Weights of a small transformer language model: untied embeddings, normalized queries and keys.
Each number is 128 + 32 x the weight over its row's rms, rounded and kept within 0 to 255. Layers, rows and columns count from 0. Numbers have three digits each. The size before them is the row's rms in percent of the matrix's.

# up: layer 14 MLP up, 640x160, rms 0.137, rows 560-639, columns 80-159
# down: layer 14 MLP down (transposed), 640x160, rms 0.123, rows 560-639, columns 80-159
up560 076:168163154126113142072112148145136084096066147119123106152093124099091162054123132111173118164135139104099125084155142128093142179208192064156100174128145125072105087118099166088094150099117144152169143074180107085182121122086110157130172098
down560 072:141121140126096125140162123115116142173119125116160173169088124083104116112099136144140122141108141179072138113147085111141184128161105121171081120115159133184065163096058102118110101114157119147085169145075155214141147120109133169104107142
up561 111:162155112093122099065096098173180105154129114104112103125173124170149155129147124089105106119125184114061144084100139123097105176143173128064099175138127089122108144135081099065131166157139113165185131064095162173163119128064085133129120073
down561 113:147127114106123118145153150101129228142132186118113166108095157126129167170067115140075117124147089099154148119062124153132153142154162142180084098105095135144095172179181136120145116099177157164137143107137130072139175150134117079079163156
up562 101:132102117137075075156088059154126117108101108115156124121105180142094137121106077104148160047136099118094179106147192137080109154158102103070095088129128151099167111119122096105165173083135071162164107133119097127081105119091113083075123087
down562 101:095089156179141146073068152153182122153093124117171179101100116152137131139147095123099087104165123161146077084108105130143232166142148135140131104183112125197108067094161113097115171097125118166104155145154143060079102112178104107209152107
up563 031:138154153100084097094107137187064108144066131111162096178105154145131124086111148110202061135141161064135110074128129142097136159188166144115057152182116116100130155148133131141142146103085163114146108107148153162097083109076160158152079104
down563 006:058136092115151151043147155139106148099068136127091158181144121109147110120131157117120153157141146106142107137133123196163059120103124145142153136103153137144088116072100106102048120119143111159104159144113104041145121135141052136065140148
up564 115:177106132139112108126151159128108092175128132103165124131049204114179133123105071142158157158176153142162140098130115146099216116154195138134105133158127053089124088157139130143086100071122153140126127128069114149129103161110150147168171124
down564 109:149130057139130132097137152135143074145140117191136110105146135157172141131090143127094131147103120120071168119139085113162087154060109147115062131095077133105085148118153101096170175111100124145091093128125133110141105129109147125125113070
up565 101:140093136168150122043151100113128102144087170113161121146101147198159088069093122174144192036104123115105155077116125169112090099148133126068071113130121109155188100160136117184121121141119159149098071158177148098063088106103112089146159156
down565 106:090145147108175140113139127150152054145149099129175165123128132191139159098147058077159168096171087148126098101127110085101124101123137156154154152124140151066144099178109189120136195140114117106123103143125172138101174059140157129137214150
up566 099:185191192162098136121176159134100114089144084082123142133133165165121100121130075120134136177161145123095030110097124140075094105134117103094122153099140117125131091127155196132101122207114079168098138077138090101170083174087190137144144138
down566 102:134122127115164231078132132180108186104100128102114109102146077123125118140093110193117161056079153148081149162126123119122051048125091119115085122136183121118059125105128089101119158199178165140092106137169119159109178131203129205128146145
up567 101:163116131109131095099093132159112110090127176088134125138162085173108165145058167151141119149074113154097171121084155136054152181148124121087127071151133110130137113161114133098155147154171075104139125071153136147136116140127144159082118098
down567 100:120117115086155105070112145047115122142234123165071149129118132164159111148076107121089104102138136167070153091069107085158150151058106119099126094120094116037167131148097144100152140119127131129164134096096160114116150134137148175128148118
up568 098:143221197138131100146136131155124110146129104105141156149134139140179139133130151171102115141076181096093148116142180156127086130120174054140142092123062111105108114151158117178154137149123099093196108101130143134082098114092208117148133157
down568 103:152100149093103163133166175197123087154137157142079140177146081145102160126168084121155158128097122134128068108141114137128127145162138091149185098132108082190118176131113138157144162113157128124126098201134156182119131130126149179101126137
up569 112:137122123120147077130120102131114119159111139081196071153192148079077107149148103192150071151076116104078116131116151134078063084127129115063075139200078121089166099162136099122178117106116155094139065104149193138110133147117140145122113127
down569 108:146109111138189114175114105176163139147138164142123131111103131145131138122132082084143094074173071102089123121106117109148199115091123129194155129110137149152007119135115118130151090144079146127172235115183123181168126137142173101081132114
up570 042:194222127138065113090121133155108081128078092072112102160095134144119151097143143099169100111118168057153081090157132154080133152143181115099079109170128086138118146155124077119165131125064141099137123104130167151148102093071166104104126124
down570 026:121113145173115145078165154110209117146126122059136063120151151046086128082127111135136125189079156092156127124143124136073146069125155134148097125135139109130153117151087092093127137130112110120106120138138083090068114097087163118110161146
up571 107:199141116134137092137146152162132139135138070086133102133133115085135091110145102214129120143111151156165102099180079177082161113114158056131104103142108088125164148137086176186148095127114168172132121116092151117174085118116130140162140107
down571 108:140123111081132111114164164142122122118153130109145137113127125111096124178116137141046170151158100132053166175130145149109118149151054146159142144169145113105101128125138158122129128099141121149073127199120118095097172153157169196159106108
up572 106:137124150173151113110140149169123136121087050141167122183074100066071104087128151170170153155128153129074079110118108146155155116138161150125152098171075099121175119128129151169150164167100150115138163103102129134146133126144111127138133105
down572 108:103092139094113145142188156180080164148127139123141102168116098125096154130128126099121086121136133112098119046112145166166129135092129081107150075117142156116131140082099125116146153142175141122142169172124090142138159102118132120168148173
up573 115:157131108073136111125152129131092127177087142087171116149151143080094132141143168091116106162065085107095140143166123152076116180167168099118131135168093173127154143140171088133118122156138146100174124143092182079151086167142152151105131107
down573 120:132080097129125082137187113045119156141151111108108116139137085081079129155110141128058139109099124112107180158099124118082105146170142122076132141124172130132087122139095154119112145162143126169117095047145141129114174166150092116080153123
up574 106:117148161131101156124117125169107106066133127129156151117085138152073125157071096120089125128073133143112147097140110143132131152134116162137113073190096131101168166132119102112193111151081094156142098208112135170121109154097159098161122073
down574 105:127145126119137123133096157177120147142113098137121115142106165196174124151196160136114103114144177130107086157131148089041093112062055151101113115121123143116098157111187115099144065130092129173070125119133183112061128124173093112125103138
up575 100:087154148171043093134146169133144140113057142130138116147115069132150122137077144202117162119136168144089127100205181155116177161145088141092105116161135106096096139134144136165118176138091171161135120150196132097126113132066123090104101145
down575 105:130193116127129193165140187135157085113145113158083118120172104155148137070111116159102118136119133133100106156139177088138096147097146120116144134175130134114082127167084112164148129074170113122114137137109146128128182137181168117100116112
up576 110:138115148147108070132097119149134113103125063095095180115144152117151110079099131140178118128139164129095093123143139161089190162146171129093086161179138077146117106172116129161146132121116123120202074169107102142121062186066097068074137108
down576 110:131042149090146153093144141179099163131126080103131094061183139127117109125047152061154160130144140092129155111169155112100111096115120133118146161146124156140076099091119186105123056128161101149109159108117164114139057139106130095113095128
up577 105:151127153166098071124141157178066088142099079095102144160077114125139127112099096128146090085161161132119127050123135193159161117156115083060113148109084150120129120134125130102127172088131156092147098125108124195143033136044197149153166098
down577 086:114137106124157129168148166095139165157125123169151203132116160148158168114146113035090174173140093130170175140139142141170096124168137154127138143167178133135146063175141124100125105080165239161094166165127171123159100185171150190090153096
up578 106:097190136149090145141101071137137149178108189118123123109096166167116132109094127182101103124162168108115092076179109180116153199134157131124096105139159151137177103150135134166186115130106134145142129185132157106136069131108121076090159140
down578 108:090162132126170090168133085107134145145075172146113125139172159113154146186078128086217107142055117098106115120085123083125118115105168132127124102176131172111170163181138161141089170116137167100179099091113117143176129150159124066105084105
up579 033:177145151142068107131103118158074114133084121094179107176108127151084136146109136119157125144100203082130116094103099120108119174175146110117109115157093159146153120199155137138170157129118143077187136122114111112121104101088167140165108073
down579 024:150208155119179119175156183123164101146174145059078147123073090065099109098155135160140124125141117193176066142162122104116131131081120065145131117132121104147115110138164170102127171128095101104117063168141119217200109100133110147144127130
up580 110:132112147156102060118146147165102167166120117080150141167066137123154147126123151176166077102086174143156101112132149183145197093111141126144101065176120096088190128194122192171112152173063115190096104145168139134099102133070198144164124123
down580 112:140185129087207161076135129104135049119137126101160109136145125129079088102146123135132113124136142138135106142088106135119171105057124104097079115087243118143130115099148094098096101068130150089102144146135173103141101119170126090127137132
up581 044:138165156146057102051145139163080087138054120090091125202130126137161148065104105152148083102104141105125096109119168155099129132176172088122110128165101108100159172173140141104107163136100127116168077110143174100176125135115146130170148101
down581 040:154148104175106172195117174170112164136126120123089092118080131136139050173106205095079072132122137105114139112133063150128088166162136092114188124176139102140109164088183148103113105164173111161178152113135090226171106150139116192119108160
up582 104:147146122070133080128103107110121119160132108126134088157136179187106149113103059160096087103148111123090148123155175104090171118150159132131155105123127114142120083151140065115141142185121125145194118092155137101121093149116145145087074144
down582 105:157100128158133189105153174121202157119179063105095133119123091182151104140153182206109140158162145060161144133103161119143105109204169108141089137185132145112130176128125126119138148078174162121117195161116121145116186179182085117093179142
up583 102:161139137119069151099118086118089022118100131138117101123103161139127129127066143099171103087053081105177159116143157145084156142149191154137074112148087085126190108151153086081111177191163130095157096121129116160124104148112105066160174121
down583 110:183112094084088081095074157122103166136135166163096141111101117128146106082124142151127178158142111182134131152169129125181132121077084139125105107157122166173137141133093077131105086151174088128145146101125098140089081145153128169163199128
up584 041:152124147143071114105071080132092098140101098129120137201151138156101139121124126132175123089071128108112067108164153151121134121150124081092140136161096131144197103197140124131114148126045112109166103096134138129130085112112175145152141131
down584 038:107121159116135135169122100141102118093119113064073146113009141126114119116131137191109179118105151151135134181121094112102136137165104159116057172167175083087065069112130173140136131133189141155146111123203117106097108103165143135111167145
up585 100:101157174062108153121136182133104143148125105084081092135108110135147171133070142115127118140108123136168124127104171155176124162146164079147111142136085118113151088198097109157099106139050170104161081158165113109121133076098156141113143106
down585 107:105129129118102159110104177152109132180149103153134089135111110060147112131101081117154122064103067101169164159142100101145080172147131167211127094126154098144084170103159125092210119154084095149134118122122103051130134102135141155112135119
up586 099:189191185080139185098081137101161091139113161112146150140165126161111152135130083085106133150103105127109093143141145192110106124124171120178090158160112116176108154160151170139128132093138132178105093103113128122133099140107152160177129154
down586 107:137106105199113143118141142125122130160147125141122153083061129161118126124100239127078121163124132153129139110209115101103116175167091149130126135153103095110092139078092119140122097134175125133107140153131082085132099166106141159080141100
up587 098:136124125123080076144161089121086140100092145124142111165145196114076144085151158123102164113122125066125161119122127094084091235141097073089121121115104164164129150120134127103150156155128135122096087112145183028099106128124183124094101083
down587 102:099119141095136066134173087103100164194162120101128126157160075117169114127102050076146178117127159191079124145105136135114082157077088156090141130136179131111130181174152105109100072108105084165110147195112100076097090125059117085109121161
up588 107:156186143117155119137112159157118118160089168134127148179120076155094090124139150142087101149088113155100104117136125168057128103119137110091143092163137127188173163149101179100167176169067154138125114132143176144157099114097175106133090067
down588 106:098118155107103096132092151138156150135184122159116057092117131182106140111127180163158097076120133082161122176130132109132094144142178083144135107043154160141174103123128126148180104179107072099142176113173162156108141088119185137154152131
up589 120:150139186147109081130103118151085110153107123105156141161169130137169170149143133171170133106106100093180164097158136151106153133154135088140106093184113085074184166142147214172101094107128136084115108129133148132116069163114127133094130126
down589 129:114166136128123069098139159162148122065157094116119192132135120097108107164160106039124116087148108143176140129179160093159118115096175112149104103041143114143108141087079151128119094068136086165161136190125146149119121098119144130144136109
up590 118:130134151115121132145113124135114160117131161116091133149121124130070101105110146098130144096096158130102049158146148158026167143126167050110090120151061092153143161143126131160117151134094176168098105116159115081149092163093156144133103106
down590 119:101152076118131127156165096123086131169170134122142080090148148146113181135157144124112101142156126150093044153145151101139154148140096103155157161105078112137168110103120119144149114223194058127196108140119148124151096071159154097176126143
up591 109:160147148165065151107094164142094139132094099118116130167127183086174140061135119085159124109097148090137173074093149151121154170168121086099143122127100096058141109142148154117140109172102153112163123089082111185148109119121166147187139088
down591 117:078130121141061123150145132119128091140134112143114150134077098132137147112177169174130073089131096128100089118146160168089105125092119121111126113115097093111142131048153075114165112111108122167183162068118136167164131113153061150114151167
up592 117:119136194165138050133101088140135094157132132066128076139082083137109167120021132178119060142106126134112090133129147112127130177101179129069117085124103091132109080191193126171128137173117125088168110138100137150116099109112130100086100160
down592 122:170133154108130106090110095169095102120101139155117125116150150113138072119164142138147013063137122101091117087112133142113085089135119066143097135060091149156142055090152067112139188138225102137146106125077146134150132120113095174148067131
up593 112:165154158127106145101026084167114106193100117094137111155142190125123187141096166145122172091116159158155095108154168118146162118157099071169135132152073084097127136128205126135113099143170152096135134076157123119118107164124144188169104175
down593 112:173116099155099142151104116111093162106131170169158126113170161144109108187132149140113158142101090134088191134111129144122147120062103150088123184121137133106158147148132137140152061156096165202140142137147137208109175160121186078117110116
up594 124:159186158192140097106165125157104131095116159091127163149103132170168129151057157120126111137141157115075097140131128136104152126152169109133108120159094114151104080163136082156100137087097173085126128121085110086166057146127082146134093130
down594 128:095165133123118104155137169119061164109095185129110141178103081102113214179097125134137139152094108093137125139148118105118122060126117158096096121134095035172126147120115089135104139181145158138179109114098104096183170106148157132079077109
up595 107:069117147068077119110120161183158084126118148120147123147134173151173141105015063166134146105140180120100127089153103168101134114199139084147110173138148083176180152152106146066122154120077122144124099081125206142138114128061151137147129149
down595 104:119076185087149097082156093078115103173154105108060176072152179106101108136107091154078158102143098146129110103116149119169144121126157160169135095111194125171080076137111110107128100103080067130151174168088140140198179160098117112134167056
up596 106:078165147116089121084116126138132122141120096119132122176155123086118163135121123162173099142104142136083076115118159098160145137189162103133146072143146115117167099194103150166103174144105134115127113054114178083119118127123168122197140103
down596 104:168173093190194122127142144180127113135078113136134098193200118138099114111132175097133108136144187099078128137100099145122109102148118086119094115167159141199147142156120135074092121141121138095135095141106128201131164088104114133146128121
up597 070:104103154152072159142124095137079086163114141118129144146074169168132163080122097081123158114107128111105118115127117220141129169151119096125071107156150119131130099184172120140169168162116111145123122114101137171141100123121156054097139132
down597 067:148116149176086090076104105106106147171101082093152144151095102135113125085129119156090097157114136128158097136116150095228112160137100126103146098179089098140106122090111148128118147136136171145106088146123117199141173167146127072117129111
up598 033:157122134133086112108104169128091120130080135109144125165152136129064171062079141128171116070136149077150088104150084183157127122209171095094055158183152099105187088186164142147115119141122120132178086100105132095133066127100125102168122130
down598 006:163142118068113137190115167096209152092170140155115147114134088097136130119138134105122101165151091182162139142106116116110107104115125148147121146112129139146138143112104133094103096119175131134125169148099119255169140159099122152133150123
up599 040:183146124109152099071082140131057100096113106085140126192119153174167174096105116150183126078131153053110114110152165137125149166157179124099098124156132116129143107169094128119134181129115129133182155163126170089137133080084156139155120167
down599 024:126100129187063134116122147132116143069100122107156179141099138130115083159195169154133123138106131144191147099163059153122142100093116119143068107134215151160157131105099120140137129087137141122114128104180137147100130142121085112187176147
up600 105:102093118084089123081086133084099116168137132128179123154097097155169127055124074116178098154160122137148127065141139150106165128137082102147106174171145197113150104185127088111203112094047148099126105110144109152120113135163106122153180147
down600 106:145127099140133160138122107193163131102169114077107121180137199147150148131144168140198189107077186160138130103153068102093111178146107153115152156150151181081170186135132170143105174126175110128118156114131078109115055142036134103141102112
up601 097:124141118104101080159143141144120132110071142105125058167178098053153142097096105123158120119126112116059128076115140153184140130172166081043116048242119140151115174153130096105139079143149102073124170111109120170145107119105130130137118097
down601 101:137059116093096126112105081093146105172123084124108113140140143167169113128175091148139127147097104144101105095179135159127108165030122130142195124132107114085127186151137171123125122184135105113092124127122159129169169147129123035076047145
up602 104:178184142146156106127164100093145104139105177118127162155150117166145128169099069133158131111181119110040128055140126110112177112126148148126137095142155080154142181133155090103122126119114114129109018135112146155134128118087124094163148112
down602 105:139127163131114104106111143136134203148151087163094134146113154194162147174093114166122103072147106119102130142099126190111133114171104103172194119095114177082117171103143147116127089120099107161110120094143111174138108162128078094116171108
up603 093:193126146188126139139122080156114115111111115082137091144143195113090104108124117105126083119123121096126112129174134143114096137135172123079118095207143096113152158132111155094080160173047110153223114143135147124160079123105108081128116112
down603 098:129181029153143125133173138138135120158161141218120199095168187154172166132108158115222081096137192072104105128147074115109151114113155092180153149163147095145119149145157137123166130143143080175142142100098060146086134146130090156156111055
up604 088:095144123175082120103137172141132127111091132097131146129128119094114127091093104150104145144100185140115131125107131228067174176199146085078037170154148081150152077126183137162179102097111164144161116101117147138171117158094129124124177057
down604 085:116114142144150179124111222089142153125131131161126125146100088111090091087138122126136137111137105191135200088179100116125135083117151085180142124174155076162151146070148113103127144075158103092052072126154103141136132121123100134123190117
up605 105:134155155149125053105134180203127149180092080098128159120057092138091113089128148100120089160150236149108146083200148160111132113127093140116070128179163104122204160136100155157068111126091150104160084130164127116123066144111131128167095123
down605 108:108044116100160109160171148185181096153130060107123101133112139117090118123108157136098124165119112129110140144071125124111116058214186144161116139172177122130098122123134123086137111103166108154102148119127085132109189102124152128103229143
up606 101:123154124131099152117156134125088061136098099115077157141156120160161127114138096196172126084183150116128112152131089168153165088111140150080116097150049110160155090153140070089131177098073137096152112128095133143146131084154102129094173098
down606 098:137162128111115109090150157121113125092158078099096117163116091105149135142157131178122173072198048168125152159089073127128171134159117154161116111107123153143147120114084118133128149060130128179180112140108110204179073100137122147177130098
up607 103:134127145103085128075063067147112100157131184090116154127163121206112160113139172095103170108139164123178075093132107161151157118132126117131112183163108154161100135196143147180100158115083115134101140133144144146094062102139120119171117141
down607 108:128129165176159111138070104123099184067127131085137122130198135111137118062175190112130118130165099114125146141079175078093113088123144068074127114089107145146157156137099139173078096103161114110102148203107112154133110139105093181101050131
up608 101:129161150087110138119147071134157108147115139103082122166089104149145153052124141167121115152107144139140070095126084120122124119139198129141099145171125088159104081161125148111087153125075187118165110175188086214105109179071158086094082066
down608 104:130081104093137136135116139121147101182106121128113104194124062111113176142093166124148088084144099181144166162187145167167142189202124166096133094068089145096083086184103126123083149127173147119152103114130139140161082119187132137101106204
up609 105:152143127176073099071099113148145142096080113123135073163116159156115180023112139104112165134111155080113123105077115166112127136152181098152084108139142100146163132228103201091126133103146135152121152087113178137168065151113098118137115165
down609 107:166110097151131085199122094120123146134114200080127163144176138126159109137138104106152149101081134107143194083100142189144135114067096107065099146103148092164096104196125171118174118123148123143136148102142145164103074151108109135119058086
up610 103:120120134119050070132119126190144116131093088103128058144071129131173167129111123122101120112133155087124117118099114164119130129142151080132119135156167167082099125149128165217159183181124137049119109138184159105074095123143142125124105101
down610 104:126118177099099166113087149156093152111134104206163151188102130146181089126123105154080125070153113113154128155158140073140135157128150099108155152138142158068067114079109084197105121066152114136079182147180137100138160141095061160140126095
up611 108:104137172171133117114129104161135128165110035103139065144096136170145081095090145134110152145097132119108081110120132113115104142130135110099108138145067114096121071126112159122172115167148134194191103082108141100149108125122143093098129121
down611 108:175162123075127221126117154161153090126143063178122102116147104066175137137113106124147145126123118155135155141146164144110172129188158112166120170172150159176168151158153106123082215153138180178135086171128103113140169134106124191195126155
up612 098:097140119106133079104110180145128118173098141131133107125060100105121163060101125098153159153165111161112123081130167150088150141172140101064162136157100135081117108143130153162082105150150144145152112094149159101155102112103146156154192083
down612 099:107130134132103148156117148138146173086124110129136121074132124063189109148105104070090147137161156097211097121186119124112131124155159158199109159093162129076122115122168126121158123127128112159106104140157124114148111175177115221156165084
up613 038:170137154121061094105116153189104088119051090076118098205148164151157121082102127111178128112089140098132080126113124120097138190151194075125100150183115126113149122182112128113116132113101145120155112152133113139127099097083175133165125125
down613 020:055123135073148149216136102097114082086134137137133126110149057050136130149152182147106144131100128192180188125145154098158112104127094178138128116098151170171121143099143096114112146097127128084118124145093100080123162162159188127095108133
up614 123:189213122107112132137074074138117064146117114077123089133143150145103193146058160165151171102090141113150099154142165122134146131136181127147049129164142136170150106145176127115127139113105087121164118099086155122113038145113134123129164152
down614 117:162066080055194173162118153140137087108128121144154183166081179179118063114095094186056149175144122136091119153136147111099076125101098129129149170111102128201100126121131153117154092172151101090129061172106114083087137142084167104137085138
up615 109:180170129163126027085165183142130110125130105080074144132132117186097123138077120142155083172053158096127103095114193140070134155131094136047079086183130069166150132113110146141092125156107128094108098149128139111102099167107111115148149087
down615 109:148098052246123137166149161104143168080116103136112144121178137105150132137146096108087135126129132146065145154132113128179092071103186098182109139159131129144175169056113139163138182106103107179143123143104134132196154186165095145122130155
up616 133:183106126157111102119069141126124080115150154138125155171152150170104086129061131134109117066091207094108092134151110149083158093176149117142105127169118097165132087130168101166123154140071138150164089171126130147157104180107172146136147096
down616 132:096104147164115131155152178079122193128158160145105154110097128088111117125065009163126098090172080169067120174153135147140133116171133061103147130091145131106078115163141096147104133180099142063119151139120165139150096148164115186114128069
up617 102:114172134062121096073110067136151084165135121094123149148144094194158147112078077149079166109142172139096143109137137144137192110144137170119045165160105157126115132168128121198125119129133154122113031149100164154153115163107113088119093113
down617 102:156126102156113086141063082151097205165155203101072122118073100100130091128194129164128152076111150174107153128089145134155097053147083132090141212124157126112115160084145108158126150107160169123148110119119116154141121153194112146108057091
up618 036:144169145141090088072115112122086082094036126106140114124093142141147159073123096119114134120127177094100040075147148170130131142157167120090083143195138117118129097163163097113155131143121105154129123101122115114139086113098177083172132140
down618 022:071117096093131113124161103168111107151117129130096135196166157158103099202184106054168145152159141114166138130092133144143077103125048123182172172103112161085067160081108141162137111106144151188106143134137091144092126081109120121089089105
up619 046:123154149154098077085151149166078137120093088087130124160122120154112143120115150133163145105110140079103093100149081194117157130169185134046069146179141118148154146174140149130147167123101113105161096151143135156153091082126128118159130087
down619 038:091087151077099125163153104101085152108130136162084167138138126075099163131156137117150130096093106163155133174153124152151121142115106046097101102070162094137086156106163193139113142152171121160166170185131066190111163101121082132114160186
up620 046:134162151146085098074117141167117080121067101066154139196136159144130171057106176129117142110126179081128043088140115195085171133122170139067107174151112129114155106146153120132158159148123135152167118109138115114146077111082175128149128111
down620 027:121126136184079161169114089156130147158174101157156141130151153127132153154137126144109174110075160108135125171146128105156143082132102186118096202108138174175126127107145116113129125156115108103081158193142117111113209111141091126133127216
up621 097:163134139124120134163088154131145137086133141127138145140150135192118094082080112083147097133096089139148138126112169109138136144145114153136109077144135117141150154140097117108172174198039092138113110107120170138119133118107165130139128113
down621 099:167128180128130143146134127096122145156145164094142097069103131066090105100162096181111126090181092066172142122126133159157131132130120139129124083105142143124106123111095090144089052152196109127147161088138135095140125195149114166130145190
up622 119:136130150166098141131108132185098119113139067082108144131116195144163119121144135090170128120066175092096072115194156132138129159177186060101081075155145085112150123131125100113124133125111123086112107094142138144153120061100170118167110072
down622 117:081116143106060159129161084126137099122112098103096104155163136142128120146174189123155080142126122163122135108080142105108111054071121119102115164066148103105124108066114146099144092104107182139112162132158126089135144114138126121124116116
up623 104:131124152122092147136110148168111126150135143060107127138127094148053107058129167076142175090139132150101077115180156180123188140145159163155126125140134166173096135146107146141133154129047194113135125124109089147127092141050085115110107110
down623 110:121128156189125178145074095155117154123132128174084135139130172139147096156114143177079112086099136118141156096116164160153141190142105126105108133190116098173107115100100172134107191101138132135134115096160121130125199108064093139163121113
up624 116:157152180161163125166094156124142114121110103109134104140120147125152194087125188203154145072091238098141091096164141152121095171122112138164111181145143155101108118141087190171154108148135089125175140140167164161105093113122092166089127133
down624 111:081175094126144054169133170146180107115102156128121149143113156163124075116120154143107199118186160092088142146157101158103120098132137134115173114067079079097130160148080088101128074117094158153156108117152162085095082164186094156121179138
up625 102:134138144137145123121070047167146166095099132102171130145120178168171094103141107069186158106174159081093139086154161145161098172111159131133114110132129077147181125148104134131118227135115141174107102090158167138108099109149134153151066132
down625 107:125124138170129118191157171146092174128090128149102199158138154128149118157186165157121161190135130136143129111114106142165092123121192092143109102150119093140130122084134123110083150116116155058133096128121108144124179114175070081092131143
up626 146:135159112184093089097085157119041108174131186127123102118110191136179165115092129102105082100085067070079148118163176168099105169124095108108051157118154105130155123126123151132092140104104185190121104108096122091135116096075166131097127136
down626 149:105147132138127105095138127122087125159148140161116145138122139107130177128123144101124125120099116125125142113127156175141126133125141114127107146113094127131153113065108119118125123090136137133164132148084141148110096130103120133107114126
up627 113:135086135114148085091106093150160096115124101118129061177132154163118111130135151127139126080106203170164124125093134114082137135139180166138121181139120103153084138127198113105153163182106181131159101148149154117128136078166188141111063073
down627 113:157126129137135129124157171157104100128095159106100098213105115119169114115166126096128191191194085078091155117146056125139099154120126143071162104131151117073090077154162124090091123164117076165093075194132078082161107123068130083116127137
up628 106:133195120199148072131152141153129141136084141111161127154103119140073098158143107151160111086164156108111071115162175147145207085127114183142056131151113165102113151150119062139138090141087086144161105132104140130096137180094145145145095151
down628 106:127082103134101158124155114110131197066116126140127129153156104169133148138127086179181193077177162136078160165092066105118110144134187148160142124140168168148165072177125098147089139178123142122159102154135123116151068130099096153143069101
up629 102:115126127104097064041092108180065060118121088134160137140132160121090072059144188181104134139120099120164099043153134159090161139161114103078129155174143127127147168133118084173080083176129167089161088166146131161096086140106128129151129117
down629 101:145130062106110147113069120136123153087086133179154164152074083113124098106126091152088120111181170138146118157171132094107144109124205146088185142133194113188132145099099154149139103142086135118115128169121135111076164144130202130159134115
up630 094:117152126158154130119151149132094140176119080093146093116110129073141130139106094123111137099168114122100151105104130132123131159147158136078077109145107059074189091160123110102119141178145107134124048152150160144189116044072129176162105107
down630 098:112111128135116138102153136180126159148119087097131144130129098147129142144107136072083067150147087160105142196070106106134116119108121151094106141116147161236080091173134122118116076126143119138153100144113138182158079112097108131146113155
up631 115:165226152130109135082131160116120083110095081047123159155141128112146115157118148122103159151139185070130132139126169252148165129151105174141131146173117105133116130183163120070094115109121115092079115087092102148136095084116098094184148134
down631 117:156185117102120113114114154164083091129131159130144154174200166162126128132121115104137174128106141083085132147172121093086096113045107137147137146130142089130169079104184144098134093146095186139115113100190116157115180059082175122102140106
up632 106:147187199200133092097123109121114096169075088129106168168151189101160164138086159146132124136118153099125109085144160124155201135124113116102090084140158111139129122128165179120124171105115168172101163142145138116185108149110122083116101093
down632 107:119175147110086111113118116128110131099086120090130125131134118146144113200151133115069102161115131090105129126125178117144125089171169097035172082154088162144212100067132115145104043111145104071096094148152138104150116150119135118115187140
up633 087:171178164104102131125127078096165104177050142117070078213130180164198113123108142116138107131106174077172099097108121158060177122157107103123139123125077134149125139160131106117114143152133110107120108136150106155075110151077152162111099139
down633 097:128132068159145117164203141147078156106117134167153128150117111192127089124166166110127123148127118166111103097120076155144096143131130115120150147116108132196123152070138136153146084106138091125163171178132124199129096181112162148091148163
up634 107:143143168136127087124139138110110124104110113089125110150110110158142173129099124148121153111168110173091158093197095120100200136129103160111115103173100114150118122170160159177137114059104128129124107122143120194145094145065148174130103157
down634 109:136190105144120046132189088077069106175152114141103070148171180123108143092134153156144153094122127085154090139090086130101077036113147120088100136078178072079077104118169154142118080128148124175143172162089179138116128156145096147116103091
up635 036:189110179130069089139090122166109082111068103103148104170074157177102150111099145149158143090140160091127085083155135144130117153128181118067068121163123086112161121155150165119127186137111116082155101094056132104107082126140136128168101106
down635 013:083123153114148137065161150126140101115112121077070157126139101121108144110162150100142207065166122107141118147114208160152114115151087062150132110107060159054090115110097153173127135132089066127120144163132084196122119148151104153107165109
up636 107:137134093205101125154148123146154109180105176098144124129046120130075168143119081132105132115106157087098078134101194150177134108132143169127062174139124136080093159155138075081093129082101090176108091134113140124113134159130093128157054145
down636 109:133103110151143172119145152144125108123077147126127100205162145145120158145117177146189151091131212172098202104142083099186118092136139143123123100096125157129182126166110065124052115103116139146136108100155170025149098127185085135101149134
up637 034:176163155164081050074128128163108115130062136088146113186129180146124137100107126171160083051111179068152101059120145104123168145187163088118101142206151130099164187203092166077107128148094141112172091140119138151135088138084133132178123135
down637 026:145144147131082169080086127175099104080095107051134154189126083126171182073142164157166161123065081118140117100092068121132130095149164140111180114166114088136041126139112146154149104081150093132165122093115096140174095088134134122109122081
up638 099:122153153124108112158112155156098114078124185131118140145172114202110124149118158111160130119130191147089121137082143145146112160149159129091165167107086141168113097141117095124141201185057149096151131141118136123081065150105136100182097077
down638 099:149079123138152087111138090105120123168103092078138129159121086100097128156169092101147150172168128073092147171129113060164121046176182186097139120114172111180117126129109101118100111083177146118139104136111157082153135123184109115134130146
up639 112:114174157077052129139094138155133121142082124052168066137128128149115149126097125135113177119114128141116148101134160163123154183121102118106112125139139184101121176138106209128144114141134104125142145081162142174117068088122144101100102131
down639 110:088060129180150056129095139077138140114089123198117120134148185157091082198128145134089065125119149154162098143147138104119088108116076188139139155089121133095147153114181147149118160182134132079067140080142150125145169119149133098102132169